Part of a small language model's weights: no biases in attention or MLP.
Each number is 128 + 32 x the weight over its row's rms, rounded and kept within 0 to 255. Layers, rows and columns count from 0. Numbers have three digits each. The size before them is the row's rms in percent of the matrix's.

# up: layer 3 MLP up, 1024x512, rms 0.0835, rows 364-394, columns 192-255
# down: layer 3 MLP down (transposed), 1024x512, rms 0.0803, rows 364-394, columns 192-255
# gate: layer 3 MLP gate, 1024x512, rms 0.0792, rows 365-395, columns 192-255
up364 089:201088107078129124140123139142116153103128135144134139110183140136101149119143110088139132178113052041125102134131096107138175121116142162128102123111127151161122210123159153106184111142135137
down364 085:113008102099156151159116118115090094159149126135140105132169183144126121149081101146129091070101181199118136143040114077145098114083116142131124116147120100124181106114134093207118124183167095
gate365 101:140105131114042129107160156140132112166102148104122104129148086152110123131071093100128115187094111128146088143166140136162101166135122098136163090143185179106125131162130100163151135118074081
up365 101:169146127146128098108129100172111135134073115134140160111093106157113149175150171109079133157118122076115137164153165143133137151151103085143061119128132111158159083162158108076128140114115104
down365 098:135082129141098133121053114098149094096213129129115117100150135080131084107118222131145212115074159089106147175115108156189131141070151108113168179127101098120123091111140088110147061180089130
gate366 099:097096159148082086166149121127187144101125164171134149148169103170075184158137078166141106105164135092106141088106148183092138120145121120102072091076131113149108102130113156074127148160104115
up366 095:143121092084052124079210118118138129132106108114046101129091132111191165098062116127188134152093117206127078091117129157154136123100120126165087134149115123174140126108137106181114070145098130
down366 095:110074147135140158151101122117147156095160130126135138105169139085111086101150112155122102067162141071156117063151121124036149084143088208083130121134147101140130097130114155104173231113118108
gate367 099:140094104057095141107163151193115067145117105145152142151142158126114159137109147156137117132101172167122060146100194110049123116104109108156095152120134123122146099098145143080173124172142128
up367 111:139082117088161120128188143131118093095067121175138132159134154093097059118094161072129128131174126145120102109188157095083127138094157116138047157191145111076172147082175108161151145217090168
down367 107:113014106137068170180086124163131094089151078169094096131175096131128154119093101090108149113150161112101124113138162130138155150159163090172109189130073126122079067116102124132151101159021118
gate368 099:167155160101091081140147095096148091093142117149165155214137139075090104124129132111137110122147235192107192107178151087076114131168155081113054107105120125162055214126161119151111121116125122
up368 104:143229133175101122152118134088118132130139096094114088101136103158131117124186179134164116171134153065050159178170117162079115200129145152081077117169120101100172075125168128131132142124124083
down368 104:083150132068146155081116134060149155167063120127144125136128096177090114137120113100153074111114133142140188106107127130163187163161116133112130126073107121107098125090116121146111103066194046
gate369 102:109066069139085136137111175130151119122148166137128125118072182074064149103076183143085116150135253127114140179152162085111144107149130159149128117120157082122134131106083166051101160164131151
up369 106:165137077100178151068174152132113087108108070118057127124138163143087124080117112099047115080145221135131109107167131091118124180103124162111145170115127133174136169129072155111116129153095189
down369 104:082121078099106144133156117203132136106170122159083099136067061165146153158093142094137169070124088098108100099134190120116101143184106092111145117100179177144123080168146107169153188117168122
gate370 095:120123167093080126108148108186136143176117138133107152124041144085076167059120150125094136110116051091119105144145146161117146163111150190113080150158162097145127128090140151097175153150113124
up370 091:164129121129099182135140123154053144127169158155128094124096141114145096137114107102135122139102115106128127194138149127074132100131148146150191121084124139076125189166139124097121148160111154
down370 090:069092130048111084101111135072101118158114109112120147196156123125091133163115156182120097152110116145090074117115146106143166171108173136096138111152172088137131105108163086170162122130204134
gate371 103:109092116199095103114113144136171083131140125133144081092141148129077143107173161083140122116119170149082089113149120133089134104186086067100105129110134095108082093183129133125118170127108164
up371 103:152116144176116118118145126114158110159114174171129128124161107176146131179106085098137140079083136111085207143156062163149102176166119174140136133109130169121087108160141167215148093121173079
down371 104:108192103182160100129115167086127122081141100107122130118097074106078084181151100178089113140110085124098087131129131190109133154137114133115131130139133058158124131099127145141122152101100118
gate372 098:166178191150088124168101130156024150129132128141129050104119117155138141043112112142138119130111087162080137140096173150177157117119093137158126112151102143138115058137119079170100113160069166
up372 097:091181169084124143138059114152101187112129128139150113152103082175119107164069080117146138189152124186154156096158203123096146157127125133068135145238132154168134113140120133138195201115182159
down372 100:113169099143165096142113153182165096144131173103101132130134162151121080137114181147121128141109143091125101159115118120116144130203073148129093122153144117110096173108099100153074132124053089
gate373 099:105123134137112110148116101115157163167129121129051099112133132074160187132110143147148111118144157167130128147154138109101108134108113071105163133161138119031152112139158124118134120141128111
up373 095:137094093195147091144137149114141126143169146186106084070132133132130142106083149117145115161098004142127141142129123150169164095179127126120066135181122111154112098127122130144125103094112130
down373 098:106114147130092097097185162147079119133133101092099123173115065106114132123147140137142144115180148118164094132098131102142093113080116109116128124099202072121135157111170142096119111131241128
gate374 102:090061122124118092097148172206132095047177154086092159107111157098077177114092134100110085130114185203120132109111098114181109074126106149163207092098116137066142152124137110147125105182141059
up374 112:111107136137084112146092086144126129149070169121123097103121105127128117162172126175131144145178158124067093135155133138155131117126133173095092116119160153188108051072115143157154158051091160
down374 108:109205116098093120194106100159115127115085110137144159145160100143127135181153146129111068099110115085071070120142109105132125105165129115139204074152110183030097140125154084147081117074155111
gate375 100:148112125100134114105097130120117094094090154084153141151067112137080114158192143111126127138113112103157104078192137154205111167137094156122147154163118136166101177128141131114169150175120133
up375 096:120195133136166136129126127145208084106105133096160069144181145155179140117131114195190113088159125067115100161147168107153116164155151128150127120101145123144087170157128098092085198178126111
down375 100:138043125121151140122144151120097080130110141094151144137080178147167177111103101120131147156141071095155180146106099150039182132122113120168071132193213132169159097098096108124150120075130255
gate376 101:166106111093178170147107133112138087132132157088188137108139155158133077128130116137124120109132141082126058135167071126106108081115121127178121128149155111153140129130154174111093125119148134
up376 107:141143120118129172147094103103183125132144132135131164093086159133107158131136119184173128124132107107141152144132194131115131118160091206147099147179113106161153132085110099095138174162143045
down376 104:135191152120138117163110116144074173138160141162092146101184163172179132156058098090084112143057120104115113115091097140087126143167118083102099110130141127101142157148105080101161131079093087
gate377 102:097114125136123084140125143119076100146117101146152105063131177048116120113118189148085109175164096183158173163120121169113142125131127152109152120097164130149105124132139110148121134094077177
up377 099:106080145166155149143115143131065107091116120132121100092124126137092132093116120182146128071120131098148120151160112140132166164127155132086081123128181144098098098108143174035147154095082153
down377 103:130073162144133126139143132140113186098121118163140166108149194117103059180135146121114139194155096159187132108136130112151194147119123134130174111137161124158136106110197093152117089111155147
gate378 104:126158126154158117098090096080104138140124109101107117114132136116138198160098099089104087166104101140135075154149126101149128101111097135094193116079106086068136158126160104181145163110137085
up378 110:090134104185157099082095151112157159137074113102144177099116142189091141196104139144140115121196074100114174157132107184106141115169137119083126130108179094124127138089142096046155144150098183
down378 112:138000127111188114143173145175146097083144104172162167183122106117104149113137071155150134120128138134141173163073119182147118056100143084168123142196148128139141130142136087132094087124167141
gate379 100:162158134149173112138044127120162136087127094105181103116147135116077179128118134151123095159121119120123121092173184123148115077127178208203092144114097140126121102075111152098139154131108134
up379 109:095101165116123116167123120053222141104079135148122148155111141121152131110114174036167139184206058105095143168160139131058155101126109130095107131169137155127142126082102124116105160102126118
down379 105:130083112111093140155141121181141104159147155157068212122085111073184075119147126177103150138176049146135122102168170063135075143093093113119105181136129147116102164098182101090174140161160201
gate380 096:135156172131086173152118125079062169118113113084064091120126096103085137156164084081118135130171119146108166131190116143135124100122177103108107156119132120115058054141111129111194165129155121
up380 090:170109140131133104189108105135132151107140125066182111111164036163154158127181085115158128109177093139119114121121112088113166133136118096150078126157171142145155128124105116128139170119174086
down380 096:121000114129101158088114126158132152099139133125126179118070123128132082121108152150120112140120117103114129085108148116168107130124150130103139164144112092111108121141130137138107175091103141
gate381 097:114130147141124116156121154133096063134164166150090150139081139110144104139150161067108086112114041136112172136137180107111114134151135140115098132140118147187092094107086167080156114109097126
up381 106:154178103101171114120138162106115079126148150092100173125218119122164095126111183104150132121087088116132134192125125102123091183169116115198082118145104135133120133128108107122141112116147146
down381 100:116122146165165099148135140138155095101160120154151120132136162136141153119124099190121169160150185177104097124125066188089172140078107100137031123141100089142145162102158164135144113087187089
gate382 103:171121126128151114107093205166146035131158114120064116161151094073124156093114095116112089125115049183183122139171104059155079094140112164172116131111103166161095143122109145160137116148099058
up382 107:121138081111164107160115194107141135146102207103166144124018150136156136106158150085145108187158113126091191135144106129155139136121129079156152137131118126120115164090123149123113181169143146
down382 110:063012161120099141176115136121094137117148162148131104137074146112131161156145142145166158107115097122121130095187126200153114138149105131147088170124107112096153096143147151124169105159130147
gate383 099:094121138110100059101143143118060088090104077127133133168125164116123178128153168108134104104135150184132103132099160139073105091103061149107111155153127143130121198148075154193165127118134120
up383 104:095104130162165090136172129110105106130177183113119139130162150158112160176165112143090122105135142214135167119100121123139160149138078081110132122142106089156120164135084132112095160095122063
down383 103:168104101109115201136142134155097085123126137122130084181149077196116122097139122129102083111084142166122114169082108073159165109129141117091178159139122158115120157108137118129104130090189170
gate384 102:084080151125091130137108112144097088101134147077097134166116096128134135130159141112138126108114132071125125161097139116113154084149168108114194129130154101116117088088131108155175112113090149
up384 107:199088107090139149154118118148133202144140126157129146110135122149133155125087151143124111105125087094148139103133069116058138148122122188136150161122194113053094114099065146095169135062174138
down384 104:125209122071133131147116130098107152084156235149087133138170118131140135130114151110170109105160086130113089099079168131141164123147119154100185114138145113098129122130131108162141136102114099
gate385 095:161144113093081147159118080115145146118121152096152118158103123095165090181073094161089118078113099096154070176113124139170152134097147104103214108127127146104078069154157108150132153162168093
up385 092:141186098095104187102188087172115157124120087145143149177092105146135140096143110097148133161092196094174136118180097093153099174142167083143079144142169197156122090120098129125147063065121112
down385 092:136112088175136176146142111117080076133089056112103106127135115115180072184049146107159127126121118186144083150093140133159132165094098105172138166118075149103124159149105152090089130083122132
gate386 099:106191128125176139085175119132095186071117182084158093135183138150086108151098143107085094086131141157141061150125147112074100110151165097107125125121141141068062070114128143189128098092111075
up386 104:114168138114125097111154166138150116116138144126117116134181136145089140133062188091113146179112075130154101146064146121091069091135181023171179088130074123123079142165160106107122151124153106
down386 102:113096139084090098142122131101113152091086148133076136111180138105066178168106107095115143120156141085081091099087131139150142181150129128125143254117108135082088137147147074109133132151102091
gate387 099:149113132170105137111153175141153137106080159132156132118147130139124072109148088120095122107149156103108113114145084133142098125099108173217111158084108167108139116169151138231092091117140089
up387 094:176160207117182135161171087117122102104068091132131169157119140114126092138147182152099129122084159152149104124142149112085142118093210089078089138122134096077152159135129155129137084066079166
down387 098:112255112140117127108111159116120190104158093135135127148106179143121104145126122105085075111112120121142127114133103161158093109044151128084096138148129149110111118189162139173101124135072129
gate388 097:156134150177179209145192168079135085146142105138101091162122137121115152116177138113136096115115177171144134180126171123126126119125147133119176152167117069159177169126164108063158169106142108
up388 108:107150201151193139144094088100175146127091146115101151174116137166147113162136146117160140126115100197178102098089107144110117142138181079109147129169153166109102118096135151145154126155116165
down388 106:146199160099173147151124143165130136084097157126173136132107096091138122127150133156121099145098151142063105118141085086180092117086090132107105183210136146113137168131103038105084090121168171
gate389 101:158130112132140128135121176122151127137091167069138056140054116064145166107143162142097136141165104124131162120189140148151157163119160138143102105085122149092111093093122171177059118105108107
up389 091:112169150114123175113147117127134140117111082133111136129127113148127143135128114069173140126120077145146154117160150136155115132112123039091195141157088140182130115140114116191140092189121122
down389 095:106190129124151129110110125126152105133092152105126124119079164102110115161049130127133142154092129114170170102149186132093086096144162185126149080081182109115129091124101209063098098088194094
gate390 100:081109132111158126141126109104140118125127129133156126076084130137171146156149092141153123080135177188168136122122073133093146216134139165126148121110116105084157229056138157151159128099139141
up390 094:111156147101159116153134108128107171147097194162131133107102143115154212161067123121144148170201102189106107128108088120139169170111136131150160110144064174138109150111079129213148162116121155
down390 096:148178137120141152169111094142105132103198091113159129132138069142056123110188069129065120104089097101140118159133089186102088103158118135131086129161156191115136055130176141121168178132141168
gate391 103:114191119098186098082104123185127180122104102132092152121079122132125152168117122120118105133161079120113150131108094119142156086155166146122079131161122153074130195151169116170181154139089148
up391 105:167085136097068125155153125180098114120142130141114070133151155121145127121086157152103138048117143131072136130115139092106139158179095119129201161126182139084115098164118132064113147077143105
down391 102:091139140099073145110156068142142101146116146124200118125057120121116188193042111131086082103151091099137133123158141136097110125139178115123139112067161029126107174105122144116113110127101162
gate392 102:127187147161090136101099158132099162132105142144132158060114153131133126153129125081151114136107074189115161158139119135073139128158107202171064126168127128137154167125208110140139116125144149
up392 103:191131067095119131206116155117133154111158198156150104139117093144135139144105176104155125089119141093152161108107098134163061129164127098124178110105117208130093116124149158147126181121079084
down392 103:067246121158062151152132154146086177184126083148092143152122178130160161104142083138159111130172088130135115127164107138088128185154103127144163201145076113158153148187104105163127144127124100
gate393 102:141160119135141114087189130125159055089187102106121165131152150147137156175088107148128082107129146132153134087176157112101131110133151091133093097143120142077103126172164114132087107088148139
up393 099:151110127107154107155108151099163111157130123163121107183143058129155133093099101163096158063142123115131098182078160096089138097178087133132166111062122129110143103117087150165128156130099152
down393 099:125255103123126190063066124136120103130106101070168159074121186099123134169120114138166147153142122167141168066144156144147142146107106081142135094184107146158120116095161091108125086179044081
gate394 091:142081124122079117108109136115076138110126147090130138189141121136116143154109121142123079177154135130104131135106202114059143140085128125156138107117152156168140065154120119158096124139086111
up394 099:144084128092115089035120140126119132073117168152166152137170113054066087174162153112154132054126156089144107106143085108167139117177147072172135177144125094172092124162117187141133106163114142
down394 102:081255160144135134100108051124220149113170145144139141173108117088159187125122122157158127121159116119104124116160079122099139065143113132084135105129141129103165102088199147130099126169122120
gate395 095:163185122107138116137136140089038089115111168135110136131068131146162151135179159125134132183108125170159165144196131144165123153117179167169122070123119128161124152156117141211125102104102160